Weights of a small transformer language model.
Size: MLP 640 GELU, vocabulary 1717, 2.69M parameters.
Architecture: LayerNorm before each block, no biases in attention or MLP, tied embeddings.
Training: a variant of SOAP for these matrices, 134M tokens, 4090 steps.
Each number is 128 + 24 x the weight over its row's rms, rounded and kept within 0 to 255. Layers, rows and columns count from 0. Numbers have three digits each. The size before them is the row's rms in percent of the matrix's.

# layer 4 MLP up, 640x160, rms 0.144, rows 143-229, columns 0-79
097:138133119093109140156123116161119113182117110151151145106099123111142199158118158152092087104128155128106120097123137113142153152126193140150144150133110100132076132117080158120120202131147113125130161118133142162128104176125146139123158142
106:128169134135162143075163129109095107140151087096122142110129090147093112119137097153108106095130137107160137111116114159117104085137143114120132132107139106134170143150134101147120097164104123149167121132144124106166117203135109097216144130
101:107137142124126144117101119133126079156159104119129101132084133125110123167083138137106107159154145105145126101134135108147123126081111131139139093131122116114101116139147130124179140116158106108115153120205142096129119089114098141116121087
098:093130122096150142123136128114125125090133116102147107142129142138111142126126114121120135109087136125134131121174139126130155145102159085153106105127132115127137143124132112138205121160151106129161165086132177150111128152111151146142163111
106:128137127152108102138128104136182124116150161141142121116158164119141112102161103123129172086124143143166113112150167102086075137095092066106107126132095134147130098120139157112144125155153123132138154077122071134125138153126095121141156151
106:138117157124150144154102161119109110144125132134136166134114134186116103129123111114141131146061177163113133162147135141118093125116171139127152100147114109140131135100176135146157163139067109123123107120113122105118085098131136138097171097
099:113100153138127111078125127156126150151161134141135044152180135146090123125135132085125153106114125149119123082169160129159114113112107129141147121102111094147147151121130137148116123134114095142139122133176127136129147095101132133107149201
098:126089115162171156118120116169127131164102136155137121124145128096120115098148178188139169159128105133149115103175169129078090106069082117163119132150127120148122095132157111111136082121105141151109132112144058159113144160159122170144145155
101:113122127119129144109131150149104177167119161093137145130155096065142123187117141164125127093114137096162099124113115128141166062140140134123103134134127111137110177151135172096145061095096110096110167116146133113083151157113169171151125150
107:130085163146122148157121107047118126176130120078118144139116095122124118124143152116097103143141130153139135127071137125080093137070104099134129097125114162125155143115123159132135109138141143120139145161152137085147154129111105122148124164
103:129108167123133101112113149106148125179159147108145143152097145130149139075167168135097147142102119119153141107123165119120121097133135124120133166156082101174152120102107161116133137114108130139137111146132124134096074126181121143153149136
095:102164118151153091084134112128116112098137187131171120165148123142156106113156119178190139100163153161138136126132138152185141130069138133116122130167106101109116112106137125115135117154111115134081162129158154106150143135126150112121066129
102:128146119139182104113142124138102103109147128105112164159139116143119158123139182157131110147132133136106167163135103164154078123169123161132111140125091114090090118095097136165158139099158120134142114148142057123121131131119159173151096135
093:121117139160106130101110110114130132148148165151137121107102111128147148099135138183133169121115132117108131208112105095175098104152087161095138120179113118126115108144169129151123113101119106095159177131090163100088111177130151169162111125
103:136127102160099153106098156161151137130135089143113130138143197103158125140100155113138125141146094149170146088151143108100125119136126118128120091097130068119096144134122090130100144096123167106079139107161130151086128065108106131138146123
096:101158138151100172130100157136140109152138140154136150139124125127123148135104100151166139108127113117102134149138154095146125137109105184111132122120092157144147118122162116177127148064140117134126113198136141114133138115115083143124104081
100:076127120134098109154122136133155122102133082087086130145153113121109160102131133131134142095121127138100082109152134151116164110140155150132125140125104107133136140098099181130187145109088135135119072143124148179164110143137112116156130138
103:165093159106115162106129115168125149087150128094112112137153106111146126125119115075166152100120122107109145119129100163125140125130142150146138126140115143097092146134139141127147153102114184107086146106148130074148086117097152158090136133
101:090089143106174129148103170118092090169092136134091101128139132092116101128109109086108137134099146166174141126104134156131186136143142173137112109148100111175088142125151133123153147091126131111140087100179139143102099129146135119153128109
107:100155144145127115127131135123142124120103152131138148137115142130108144172094146148093148138130124118150161141069147068114139139124127109104172124136147179114125090106097138191094126130114140150134094125124159146130118103114116133138129113
102:182151135136186131115178128083120104120131108144116116154104126125145155137095126136148107129138127123134107140108077070086132128130122082123153078140110131113138130137159160151137162164133093108117147115131092093163160150083123138125109083
103:152181140151137150150098130120151095114167155175131119143084135120127134146129112106126118169138133149137128108143192125144112097153119159103073120139158111109128129113168076141136169145115157104120109105084098126138155110097066098103086118
096:152146144174135122133146123114113122168129143147143105117107113095188125152103144091122127092131116135160172127171130130116128104133103106154127121166096115124116138121138123107134120151173117130096167149101123113099125147133128179058148165
096:117120113146144092094134128144086119112144127135151128100128120098115133156178109140139144111131135123135157090148121123147177147113130165113130154154089128134139069144153195154109113152092118099108133125104130121106116130158128104081146162
095:115188138114166144163119183083158189114160157087143102082118140149113093131135105127176130126165134124134118165128105129139076120118100113109104132135089141164127108126173147129134133167144156188146141111111108122119115103138114139147109150
087:106152086133150181139130106152111144136128146141085101168122140091150089129127107114093155097122148134118101100150167166105157173131125169127101071132119115139131106155140122140125141144137122131140108083098122117118159145170124137143134128
104:098138124123139145138113137139136147099132138124136084137132161167105116108126149110149116145105091094131125139074134092150169111154143169191148106108106133153112105148144196096099075132119122133132122164142119152162090121161110076152189159
108:131142148123105114143129149136150098150158187109121110115120108099126114107103159122136138124153184130101118121086147093094138131103106120114143105157121114123114151137147087169105109115157136093130124103139131176149126169114164148120142138
090:151178087145103133123089144117149098102144144162140112118155147114136142140178139142143115120126118093149144108170101136119143109176106141170137124079087109166147100128119132150125147136160176100093128074144086131189130162128118145138140141
101:116109082151132126175087103125120153131123105163095153143125154120130104191125072106147115095077133149160130099144146121151124125116147105112155136151108149130151130086158123148116157083089134179135123133146101134109177144154141157099131109
093:121132103148147102123135146099108118137141133130132145092114169080076108130144180099132118094148091110156145193137139091110118124122135130151139136144111131101107146150144148125135122177071116111095153110114157146128120110128109160129168111
107:103145106102101098194098170156119107115112106117144124089116140098092148096126121138138162123085126135136133155134129153113113129126153147115045129142118114149117145117137143139135140098102142124138159132129170076082105127143143117124107123
090:151122146104154164151136130133127122153112161123104110151125156109120140134133108137134057154100168139130119190156095128136120124116190128091122120147064102135136125205094103127098171175079129132157144103103140155122126144130107153130104110
101:122127139166119121110143115175132094160131122097118088150130139160089095110172143132158129154118154080139150097134126104101133098105111129133106136153116135128105126165138096113115141150112107157154109144161162109133169072111077137088154148
093:169130112135172114130151141130107169138125107093135156125086132119141111113128142151144129104133118154161185132110117147122135108147135096138074152070157133123065152109093126133124129118155093107106147134134103096117150106140113149159140156
095:126122121144131140160134153108186117136121099092142143135143104106108161143171112141109099146108114134146169157124137131142131134126118078126152121142131131148093143156130132128086166124110155098121096116137142172146136162155092145121119099
093:084163145097121110144133113158153112141170159116161158103148125129156111151111118082127129140126141151121107114131145103125093068137148117129126106110119094114120114069187132107122161113152075125168123095130173159135126119133131146110136143
112:131135091128154117128141147109113118074145156153116116127046127134125116114102121152156108123175139108109114109113130137151138067156140154094132121146097139156159147130103135144168141135109146135107127132136146102092127128130128146133114084
096:147142169153112082098109096126134131117099170128182130110102154142130132118104133167140122129079139163148109169127120154123115106149190110110156148115136130172085094129106124110105106135146126166160147111123133119130110111120088134118125141
111:060155171141133142098153145144192163122133078126105157131097164128166153114159100139125128113131108112122144101140091147111142125123131134149105156099112130112148104114104116177121115109190102122153164155089138115129113138092145131109132080
101:126144114140143145106121138130103122128109084140105138157127153150165113133123095139107162108157170130129174182121132126149092119159176094122144088086138136090118109119086131126089117148141134126095143091141156148106083119170126135119100111
103:122103139134153154120123153188121105138124086102112140128142146140143100137091132100123128129124117121137122115128101079110135137105073179124094119095145108159128114135102122120163105156170139086137121113135100122062147135082175125135127127
106:113140135140122116111091094139144087137123148080180099129085170078130161142122168140163148105131149100152082162135139146098151130131127111124115093147112097147095137108139129108123118140107140134114119155126159134105160102099165170140127098
107:142139131135074162122106117132130133138109141120111162127140157114125127156131128117129151149146108130105115181151107123163146091114170144125147126109134155126095139128147123138111093118107119146143098180182116122087132157133116095131142130
095:181095122139142193158146131127126189142151111113131110123097108132116115112149119110127176122107124128154098104153128103142085123106131141128108128126129148170131081122181059120094175148148110168128146147148145119105150155098167115093115141
101:121132119147154119086130133112169162110096113096124138122092125160160107161141124081112106106139156142136152132104142152134138099108127138107158118121122120113115145161061132118132121125140114111140130142135145123109104135077138119127169135
105:120121120123185108132100148141158150087157138106104120131161141124142124127160126142142096112116125139138129118127120171157111111148121109122126101139160091164122121098115099158143155132126092131142159187125108152135139129166138189161130135
100:122116111084101106108140132120075104170136097125111137142110158170157108162158087150130103143125142154114133133103127151141132114095116161138089144094166148157099106089165096121130114140137093154124130091165115163150156114098183133106127155
101:096159154104161116124123124113138121133124128106126127145114141127071121144120094136121145146173132097120112149107148093145158125145123146105117135134096175166134118130087129128107112123157161131123108139181128126123154146153158120144083126
097:152117131146144115107136149107187143147139123114103128134117142117094145159127163185163144099125120124149147136158138070161127121121098132150095124163108116155116130134191125100095143100157098094152097168139118114131133158129155179129120133
104:137146112142122109180179138148147089154143132084122117112119097151141169102140132129162059143127069090102130166133093138122130122130126154151101100111099139125127121095155126113130108093128102156175056140138162102140091141124155148133144151
099:126130135078092089123122134166187121095150133160160125157120138099113157123125091118152158164147119121121115153126125131176143101105101146153118140082119120114109106077098152102161138160149114091101159124129119148076121134139110147126131112
117:101060135170125171077168107109147115102138151117168153189154136149109092136140146127152117159120118106084121198156110131093106123154131121140123128157106151116124111119126115123123144175182121136148152128122129112127127153104074097143148085
091:142127120116130157159168147135140150122154108152157175147115097160159097122141156119118148081095130147140115134116096150122109154119111094162163077129100106129151113132118116113135155141163148086098168086125153132127109109172120195119142143
089:155096124154151102137165104119184121127187097157103135092103097138100127112144133131128142139141114101117152130066125127077120138070136139130094126140134165110094104133149102116114144115132175173103108155122126116165110122160143135147169115
103:112132150163119155153137103145179115153132144173134189100116140129137102102136136136134121100136137166095092092126176141125125146123121126088155153145135100165096133114184143118140133082123064162155145119141104144132157109116100148144136108
104:100189147108113123120094154125142132134113113148146120126102140110150151151155125154119121138149171145228130143101149144130123127138146125118086131082106100144151133165055152133117161149124121108101167127180125126126158131137105156121106101
101:130134121127173125139099134148143152157087121087117151135130137132162147126128132142111097153104153105179080130137172084131127144136087088158121114173140066074159124147082129132128140155118134146113107110155141117112145125130098162142147117
090:187122146121145089119111173161137129134119105124147133128091057137159127100154120106120137099142126159125115088127101111130124089107159123095127094134088127115128158097129139181132125101138070161092124151149140121132122124088151134122161153
087:123083099115119139120103142134098141133096121126110158150110140130120090151120129126120172111143157105106118140129097128139130110131134180147173120126151124122152167137180137106117155081086118095110126117131132131137095116158103118105134126
090:105177111108138129148127150154151128124139056112145150121151112147173138114150129141116106132115089128125100125134099122113096081128086147157084162177083150134155141126098148107161129141110120114116126144131106127157137128150165144144136158
107:185132154137121198119130173137149147126098115113140138096144131146136124098163138145118149139115149127108131138153084102139092094134136159146124094093157094077145090165110123146113171155145169137125115161145107142080106132132100140146158131
094:157157127130129145146094152113085109112163110184091121137101112156089155152167102150109123046114132100119139134099115121115149122145110134181139112120163111139104123128103130149123175132129109165130136099131160109160141109107126119121123120
130:091145133120122121142150122136122106113155160139149115134156135129136145153114147165152144131099102162090134126078119103122134135160157111168131111112115133159050078145122151109135101112116107108141124144153118125143114124144101113106177133
101:126115121132126114149147121115164077185121128144166130121148153158124110137096102100146093146070117122120121154084102126144166148124172137147158111134138121057142118109147114102090133107175137122109156143128146079143113120169093131134096128
096:158075132153138078110126152098126170105151108117116134136129118117129125173190133164136101117115126169141178156100128138146168110123141138132149136122130115167124168090130103144166125088147097095086112127109101116126129170157113159193091137
096:149136107163090069124123128119139125122121114134133146117124122088129143160121143186133139112118146115144124145140117113095162141132116157154134141122122108150122138148216097176122147109103137122120139116118144109136158153168076161145143139
103:106132168171109102136086104126108111141122152109072158151127081120130114160104158118110152163099130134112105097171147135097135143156119118130127102168117138078057143164158132100119158161121132149155114076143182126098169165134087095148134147
100:169099164162159135115129137162142140147110116160142159123150157121130167113158103088103116098096122130150158150093158121117122144112139113156124149161131132121138148079094144137060160174138138140142104128145120134117138135136134140102103133
109:144131132137160170121152119113146175140138169082111091099117128097115136161105145144155129159119114159158138132130147083145124180114146128136086164097144179157144167152157136136123105145100148086076129117102128110142114153120152119119083155
101:135119200133132146096133158126142137115178147150140128099104128168135110135129132147152170103086124126097129163123158156121145128123098146130153099086132118142097144123127170122131129119149161115057113153151154159113133149154175107097114148
101:108095141125145177150171177140112100161135131072115094160091134121167149187151127146155117132111131108140137122108109133125099156115073161132145124119117110138139089122123098110142124147106089102137108139102124110142164147135197110129130069
092:112115112121102164136123123115155128132182143121131104088117160101135151136115110115125105096140121087138116110134116159167121139100138113140117162134128100131124140193124158159093157091125101128105121140115145148117134136121100163161129114
101:125136152115108138084146144126133144144146147137107134124091156116107118135124122132087128110159171148140112096102072129066106129110120176144128115121123131097140123160139110138113115100131145145120125100138111125112113120095139126097127134
096:147139056164111128144091149140140139107106138104132117140126124107181124164116124152154170112129118121171096114104127122175142150123122166158149184114089092162112115107163121121134119110106123121113090132099127178119124137130106122175140174
101:081112113082150161094110150134122111174112144107202092110112148104134139153101127106137121118088085130141085099125158127108132141114108124124118116144145136131131139112126136127150131153125122124128128147130113140150151152124114129100096140
099:125151152098130112129123134126145154123093098158108131100124160155123113161152127143111082160121163133097111133112110106096045138108129132135164115111106148141184117154142113123137122155133146161118153073132106111119152137158121140124129142
098:107089150131152107081092160147110171120093094110108138182130100132102114114143128170131148137108153134168149137124137149151125139109111120149201119152066139127105137100176142099072088103111141188164093173146106117111137126154116116125147118
100:106111104133120147096147113113151106107076113154118137135146122152129135093091122115133099156082172164129120141128130107102137157093122140134142130135131154117090158135170114102168160084126110150145094106142134144086121158114132138138093135
098:124132135115149121147131111153112143129091130157166152099106121153127108145119116055136098123089100138107153148163151130108116109115077128130087140056100092109111115133169138097146159136123128121167142134149139144139105103122145141075172133
096:126162107149177155128167125141108106147123148125124101085153139109186141124172148161139078104131151156119124137117172083098131127110100139135117103116103072135148162145088136115146127092134141104124145141133143086131140107117089114117141147
090:176099154144135146149165191106103096157139132133112195111166144150109096143157135138127134137142111094156119169121119139071131175107128130139123150111107133137122075152113147112108133136105138121122148124162120131166157105164102118157142169
098:140137104117132106139097170125076138150179138139048118108132125121125086144125129119185130147117115152086141135155147115140135126129141120111096146092096177148122113156135186121122152085117136164136137152113141132140113128158157153142119159
091:133106157113148178108066129092139113123124113159116112097149131124127184092110135165126095103132168090096134151155094157147143096110137169095117180144145102177160138147141112147120133165107141128126138128156106120141159120132121153149114166
099:139121118152108146089115168168162098149115117140108117153142129134158120157100141101189146101114115116121076129158112080139109165128131128147143122155162160121085163147139100132127135113134134138140169119147119147175156147128108112161142131
094:123097106149148099109136152087137142150170109098096111092123147165148200075133090127134144158117107163143113148152118116129114086152100083092048097107115133149117134141106146103109148118150125131154087153137126090145161073153138106133184111
094:164096126122111145107135125103095118157183137069134108111128157151113116147107123145108150085139125117136113130142130105118141106138108148115118143115099152134151132137146099122093139160120101135167147112152143109149132143154104119117178129
# layer 4 MLP down (transposed), 640x160, rms 0.142, rows 143-228, columns 0-79
106:131123120139134134127169148127117137108156075152151157102147106123118096136082087171119109089145136123140149176126119134137184142117085141092138142153135126106100144142160110142116087111118124124190151110107097131130097082133141129152112118
106:144124156125134142130150174139119160126101152120101077105105117130089139138068092120125102111148125153128117105116086133114123122115141091135134128116157133160115176091132099106144129150123083072134104112140091103127098133126129112103134121
102:116152139109114146153098066135108112142126131185121138074159132137110105144152129098108104100126133130123104103167148125147117105130155140094114159089141145149091094096097164200144133134127104144094130140178111118110132112157142160138084125
109:120117137122150143118136091106190105159098140098168165151132117153158115160137127133118099125094137158156134123116144130115096155135168137139163163111130097123123102130123156070105120136135146152110149142105112123164095190104132083112110151
114:141105096155099165124126117124117139169117144104110096118105114111100144180128114156124133153145161096142113126147115115096109144113134147141116157093114144158113153110137119199092125092109117103110096131150123105076108132127114128157154165
107:107087137075165145146132100098101138122125137148131148121115149111152137086132126159138148100124152126120113136149125134141108119116162169141131142155143138128104143108149137126109139147126121121096144128125092119132132134126097177181110156
091:123136151160146127159127131104135114108198134165114146091110108105133156144096150152104132138167131110125136099120131122141134115129188141096112119136068155131103125162138144095135099147146189123134131112113122131137128122143143141071103123
108:133074118116162127120103121156136130153112092069124105126158111117145120116178123109128090112136145147104116112087130142110142152168106140134144160155114169162142129172124134145126136111119107126144091134137145097169096115138103117095108156
097:123068129129108113095121124158111143105144097133144130109114120167098107119165100076128158141084160120131124121107083078130139078109152109139115124135098127148096117099150152128136155126146136112143121159115123135139078068165094088195169131
112:116136137147132103135168136094122111164118155105133154165087167136123111145134162128162133101157111179168105163108122092072117157147116087123135145109154122122112128145143112120141124162131152113189101114109119120086151104132083125155140129
109:135102093139131100126138134132106103144130112120131138106112129099132126172125138121130087128096155129152121086121127132123097169092176130125125072101129125148145080143110133120174108086133131158115185130129133096114168153089129112132098120
092:112136117112163113133137154104129109093119115159151142133132114116113153107183125108141144157135140144102122135092110176113128131142156119140116132134147131138135130163145129142110101187169153129197121120093091156188115128141163083128160123
100:098152171152121116100153154135119173147123163105155091084176102175096087152141152123134127148123082099053122136141139144111151150088120149086105139089175164129117134151153102086147134146140175111138085159102127123130125112118117151133104132
093:129169118142112127111124137133148125108089107143093106133131123130120160143125121084131095136085142130129126146150092126144103158096111083173160105119129112089094148150104134161088129110149110105147101126138100108161081123100144167133147079
094:113130112124173137111136080106133089109118171148142122150131117183138082096142129087115133102120152124082147113106147173127148130168148094108121127125099151104147139116137148111125104129112087143168075117114115114127132156125141115094130166
106:138118130137129157115101119144153125142120096093107153121122114107097081168094131117120138151137097086109116178140173110176111167107147137122128162132090134129063146140152146128095127132121146156132125127139144157091106142118098136155120099
106:140106152117149131084096161118166119172156115069125120153117094130108130125201099175126070103130129128140083097139121112171114108119201136148127142147143117121153129125153087099100142134155109109165091152145133169109138164141134107143151134
094:115139130152135155153089116163116159142132159164126123125106170120117116146140125088109125124126109119160158117064138169131152106131145110091125101163137101123153125136132144115125174135131124097127086123084183112082124067110132124141119128
100:067108125132132166157196096132122081102132104160146110117116135122103123122139167117103140105101113107125125120127152148127140167117114117119123105139120099154093111113129140101146100145075118094145098128193142090141099146127132097108136143
095:108107158090104091165110100133142145120138099159142114105211131158107118148125133143109157129105142114087127169125090112113136136106096141139116143118127145155118157132113121126119141106092123075103117146105128150109128140155149166094105118
107:146115131139109167093144103175126083149166085108135146118130122132093146134114085101123199130108138105135140131106136145144097149130146108142169131105138053126151129122112157123129135123119147146103141154081156106073137123165138139087115122
094:140111089094141120104133138166102149112103123120136111131148128155163153129117153118107151144128112122114111128137120148075140124117125128170116144068141110152131119131131151107123106126108092152153139128172158136087162145150162145129168165
097:118132083134129174128098152151131130136148101131118130145137129119136132126132133144125115073104133097146129147155127151120156122131141152136139095097110087148144121112127133109090070140143123116132101124193150164121115120112152156077088131
103:095148092092116134122137146148068106127136126107147116137092126144116157097104147133094105136148195119139100103120142146133073140107127162152123099156120067126096168124137128108145133125093123105147083129152136126129096161140120134132139106
102:165082161108144131162131121163101101150106121161102116116144101170104168116101124124104132124124145118147119143101120135121092107107107134107134148143142192144090162148105126100066144162142108107123111100119106120144146152128138100181118096
089:126160074145115096169117167131168111130123135125159131100130132139101118102131164144143138139145117129102129118137089122124071124175115133124140071091108102104145100122145101095133136162137152095123087123083149140170124126168121165170160119
109:144153119166107112157161103173094105113120110180116132124129136126171104154113098101108137142083134131148122160128117114145115112180103103138137162098127139129062113147134121137099107153080123107096117098167120131147132093141127122094136150
097:124134120113165123156109103119125156126123069161113130143118108177153124123134110125096152120157125140156146141136121156175120132147131137103111092089127139132130147097098148110113124119111115155127142116105136102112195114123137113136101113
088:124143139122138116094137152157115114128161130141142120141168160150121142059081141117153115151159091125136090161100148152117127124124100100068125156141143111125113156165133109146103114175116097104147110148075112106154150095159113133159161143
103:132120116150140175163080181118127159128155103166076126150165099111132116097122123116141112147125122119074128086152129172175139125092122078141165162128133148158134122143107121113127137139102122159095124134195167141110150144129081123121132116
097:140099162104132148152147143091104090129148158092111135086117115113093161142105134113063088118127106122144113176125130146119079129121142095100116158138124107112113149142160156108104070147097154089153166130133137121177112129116152112127113091
113:134143110117161124112175088156104119131117128114121132128119120140132137111149140119153128130127140174101126057143144124145150115133137143138162124133136093150132106129120165098111090110093111125103100128120140173121102085133121214094106133
099:149150128141101133105125149132147135141110164122127123173149130129101140161159133121129128101133126160079146084132108120136126153123145123080162123144123126165162131160091105154090111146118142133104100094099140132179081131119128146165127135
103:139143166142096108126145165107153092146122099122126125123115108138116080146130107105162150118130136167093139139113090087120175121158157142118088157134157152121103137163135108112123124125111135116141093138104162066151095134119090141121131140
098:153105152100157113114138084145149108150127153136173106140121109149154131131146185130102140123113106144152142146122110123107172132130111107087126151147123170109159136119098115132147124121096174097134107131071148128149126124135091140097157135
092:078105114100054134101137109123117126112092126175176093096092110152163137152137146082133154117145105168111105144107118132113127102091125152132123128121122148133194167124114158133180139131139165129151143141147129112137177150130139123124136137
091:169138139106159134120143112123107152131126153130144126089141098115126126143140119130170143106117120122102165125135119163157175123105155138149105139143079077141154122129106080122125138146104129133080133143130127128117132157135147090111144167
113:157116123132088096131091121128134122094122117110130106113115144093140146120129123105117153148092151129118161140114096161152083118162135116205129137145116088145153138107118133117119192109149112178155127132178092095118112148140076132109165156
101:126114120067101106124119145102170128125152136120093134064099143142116093087162128130137131127133172127115144133125129126172124073153159182129152131148087129099127092150138098143153145090108097137131149128108133125142160101143110117103137131
118:146130165133119134165130137112147169125129140081128152132111110131180121148158114114154110158122153135085140140132160142129110148114114130128129143147115121124111139102142149178137091124087114147130074074130133153121110114147088166145105104
102:134135135168135124192111114117105109106086112133125147169115140160144126122149119143141143154153095158128130112132160116120116122121146130080167114125139098118118101140136131062103099104179101171138139098147156077179129129106070127130119090
104:117150131130158132125174133102152126133101178147151116146141152119156110147164148112125134088133143103151115108150140148177135143145126116114103092152121120108124126134089119151121162093070117120118108142136133100159130100128142147124109140
116:146124178115087149118135137089149073129143127139099101083111156171159105118143128110175159121135138112143130093128121135105170115119134095162127134104113120131143121111105114106152132172134094097087143174161117098095131150115111091096118106
102:171112143106144095160122093111131129138120117154160139145137119148129147102161153111106138085145152096132133119110166150135149090096104131137122158108128156131077120159142109116111169118120148161102138132115129096153164122110128165144144116
090:163140129108124117083156098170152128109153143153163131113113136125164108124138116147109107123159127140113098140119108146132135148171156130144152110124167115092159178120110219128146073119110099101111096116082157117157149093150145106153129113
097:157122140073118127121157142120157140132123167136115123131147115137148080143105140112132120156136129081133126150131140141121178141116145083068162139129144135108090107155130113133118139150148162103113059168135127163109092124143144100124173122
089:140151134143095133149144137135111134084137097166171132136132128098111154122109143130088169092123160113112074107156102119150124102122094127114142156094140145129108162153153096138089125148125112148136121116077099130063108125122126114140158075
098:125114130151142124154118173161130081145131151125086117121132134114101132166098169064105128129113143072135128111117147163182149096154152162134158133113163133163121151109135138097143121129141109121142108201107130110085137124158116101130130110
110:079132139133124136137129146089143152161127170084137151154159129099148126133116116093131095091123165128110129144113161140109175104139113120129110097143188186147123147138178108125109164173094139102142094176091157136123111142128128093144125154
094:110132162151150097101114120118108142096113117106147134132106147124154101142126144124097116146140116107116177128101128134128102141123108104088137098121134137103129122083163149097146120118105160154097125125154183175136136058139098073120098136
099:149129143096108111134148131130196113099119113118125126127172101074087143143123143076128126094108153123160118139136126111146122111163130115174144136122150122128091115136106100102135135138161163142127155145094110066146116160110128109114167134
098:131183100165136143112136106117050141158152134149098121097107137129104111127126170114096081123105116146123135074151154122125119140127139095094122130130150123153123135174163117137064134089134144135155097101150125119144113124152147132115122160
120:156137135104149127149133102140134118151145142117108135126152082116104152164144172126131142133128135102190130094130101124149146085168134147125143130150079124109090143089130144183126118114134106101116146149089092109134141195082123125088151123
090:139127116136119107129075149151144094138155126114133102136136119154138161138128175110133130143137164157143122165118153125097162105143137113112138115135175133094135135118121130089136117134096122071142116141078100137113141166074135060123155105
089:144121090068129129107112142147091122121064141115154132110150153134124126122135090127174103146115132153136146158105150109171091104144128110100118122131140108096125154121103106140135138107122131148142136124108153116121120173117085122144132182
102:142162140118124114139124208144121139131169111089134151180135108156114139132141114094142133123077141118116123159108117169130124182110120108082125097119140132114114150092054133105111151111139113103132111125111096155121129127137150102136123143
109:200112130110097143134133131099149176141139094123107123108137106128120149173111104123119141125155137134120124159158164144107159120125117172126077113150112112135122069182134099145135171146102165131075126119128152119126140106096099141147119136
106:160119126103132132165108105137092181146115113169134159101117130115136098133128109171148105131127120127117132095088151153093161113099139116144095161107169151123126141125157156125102131056144109103152108109126131156143086136132125098161156135
092:161132144081127093142098129144090106116114115144157112156152145152106111131168123105122127120108065154146108144131111181117127084118132118125140102117140145162168164141096163101173111166131155148143144124091105125127136142177109119100152112
095:120126140114135118152115152134124140171144096122131115132140117173097167155079143117142137172161129147137094139129127113122128156152092135126113094117169156128132107132138170148141133151134119159125102141105171142085124106109153136114118118
090:135128115128103119102137118124148134108101140183116154156123120147174115143144201136120126107128101148080139124117090112135137120133121143124110094151130136134124102119164156155147136145143110136119129138146080179153130142104129115148137146
097:122092129134122063104086130136086139137145102139144106141183110155142110089120175109113128120180122115103133153151142141128161143127140111107107116150117090162148185104122133131169146117090138160110130137081131161128140147146143137125115116
087:149090115150146093123101112108117175110137134124169116160145129081148106132140186114141105142097136089073159084131139115148144148165153128132085103149133107121182153117151083134148080093105142120117132099065135144154124151164131102165142153
132:118135120131140089116136129153118124130162150150157149155144158131143131120137115142171126132129091125128140122126061144119170131160140086140142143092111111141111142191118190115163092140094085122149104092140136145142156135146123093130142124
094:168086184148121176118133114110138148150148158132156131117146107121120128166146155152130176152139153154123098152103150098124125138133076116140066140136109139180124138181143130117115175137109109128145107140109141146101148101131117143119122120
100:147155146108128128133130160127148139151078130124130089142129171127139121166130133135123139116112137119139133141108153121145133117167127149081132115105124087113120091142113136148138099114089116104113168127133189106139076123149115150134074105
104:135116132113084109114154162154100104154111130172154093155115104108124143140129146144081109084138147146108119116133135132134135116108125147138150111124123144178123088165151093162132177126150117088087139091112118111103107110125101104133140147
093:138158085093138150115139138134147116119120100143142087111147094126116137083140149137151099122169120114108148126096136133117130142175167139121144115090122118110139134109079141114141119085132126108094142171101143141166092113155128103122160127
111:095150140162154143116086091166168086120144124097130112184126116114119164115155156094122148104097126144142119129098149120150103133150088130150108170111177115145120158128153102120120153165106112116135110148128083131125100160136141114056140155
101:154074127139117134126143100121160135165158102119126157111109141120118138100129106113127131090134173084100152107097150149129132118099159151100146085155131178125097123114152086151128147139110088120163151126143139135140176130129104142099137127
097:112120113076103110137094121143135129135122143133139127135118130142104115123114120131125126177163134137145120145122137133093151100125086115133160069151136186117161118130145144142111136160098098103173126111132143162127144143110121120138088173
099:126100113126187097142165135133169108148147113136123139130128078182144125140122158135124146142148087123170119135114143092144143111150169114115126125113145093117174118103147096122152161153139105128150120148118156100089113138123118087131146122
096:134163166073097109126129147089141128124092153102121138134139116164098135146173168141077126105121108178122105175121173117103158117147134140129116176102139151099134126134113124122115148135107114142127117145119148151139168151115136081134123120
105:098128125166156116151139115175127133094104120127134045118141170145130138102132099128152107136119121122115140131082113135120136150145175137116077108180137133142089141120120121116108111149122125164148163114115126160122128115148166081128104141
100:096153115083132111137150205100139110182128132124143130129111168104141118090116097116114111120110173100126142114113085088148124153139144143124143104152120111145173100151151100084108121130178146080137117156108140148144108156107107144129150157
096:130140138137161140161118098120126169115112150156152124119144115145135097120107081136145137145130138139129132138178128114150116119096115109103095113171121142106085080120151131153110110093132131124140132121092131116139109192083167148103123069
087:121116107128119144120150114122163130140153143105158087141190128118149121092157120113146170152134125106097143128127124144168164112128143101080100133155139116126114160125129163106123084120157086141144100160079132139115154099097157101141106131
089:148150097151113130093139106131119089133127153104178156123164125134174157168119112075144103114139093148107125153129082132141153105129133118087113146164156115145118154168143136132153113131132137114169126133123104116195112126103130071105101116
105:135115097123111118152204103071139086161113150116089132117097136147136103164119078146135100117096116090139126120112120177099139136122177094102081103143111123140118143098111125085139126098137128134102151163156139147125138165139134119112139184
094:137102110127133146067119139106148141169127061130165119133163104122139134148121133128141127173113135111170136130156137111121144163129187152097135157129123146131137124157129134122160107106110142157120126094163133121136122115147175120167124155
100:127101122128087173135143116115141161116120107072114160176103120125094127138116103141102118168124145093131129130141102113121112113137141142133110152132125140157127138133164104068113132154152147125139119110145125120092108153127133123127112121
095:130122101133122137130159120129166128135108113126161120186136135179148099088103110140095119127137116134160093147075131137118116126120168111100158123162133148147108124129148124124129117133167141127127124167083095110126110173098145108121132091
101:126122176078119118141157107134159139164118143087136178128118124143143124139143129163139118074139150107161127126167121178117101129184139144165150087148125122139170128114118090158121136145184107083090104150153135106137129140110094113074138076
099:128130115111106117137108124083198152142104159152079132176095089143123149113153138148107152142142097092127119120148163136100130161127128150103119152122121164138146161144099149128135138096109113120127129142078088183164160148159136167146149123
106:110120154140115120137119101106100147156108122159139139140089115164157163111097107141113141097096112119144099139129124150120157091132129121176115136129145107121114146120161130109158136144132080152168156108138148131130082116124121159124135154
089:134168144121140150127096115146108095097121135114131111135147116122115094135128186162125098154129127090147152104145125111113168138132174133117131113097151167119180153129102108135158097097081117150089146087120121124117176157137158143141075142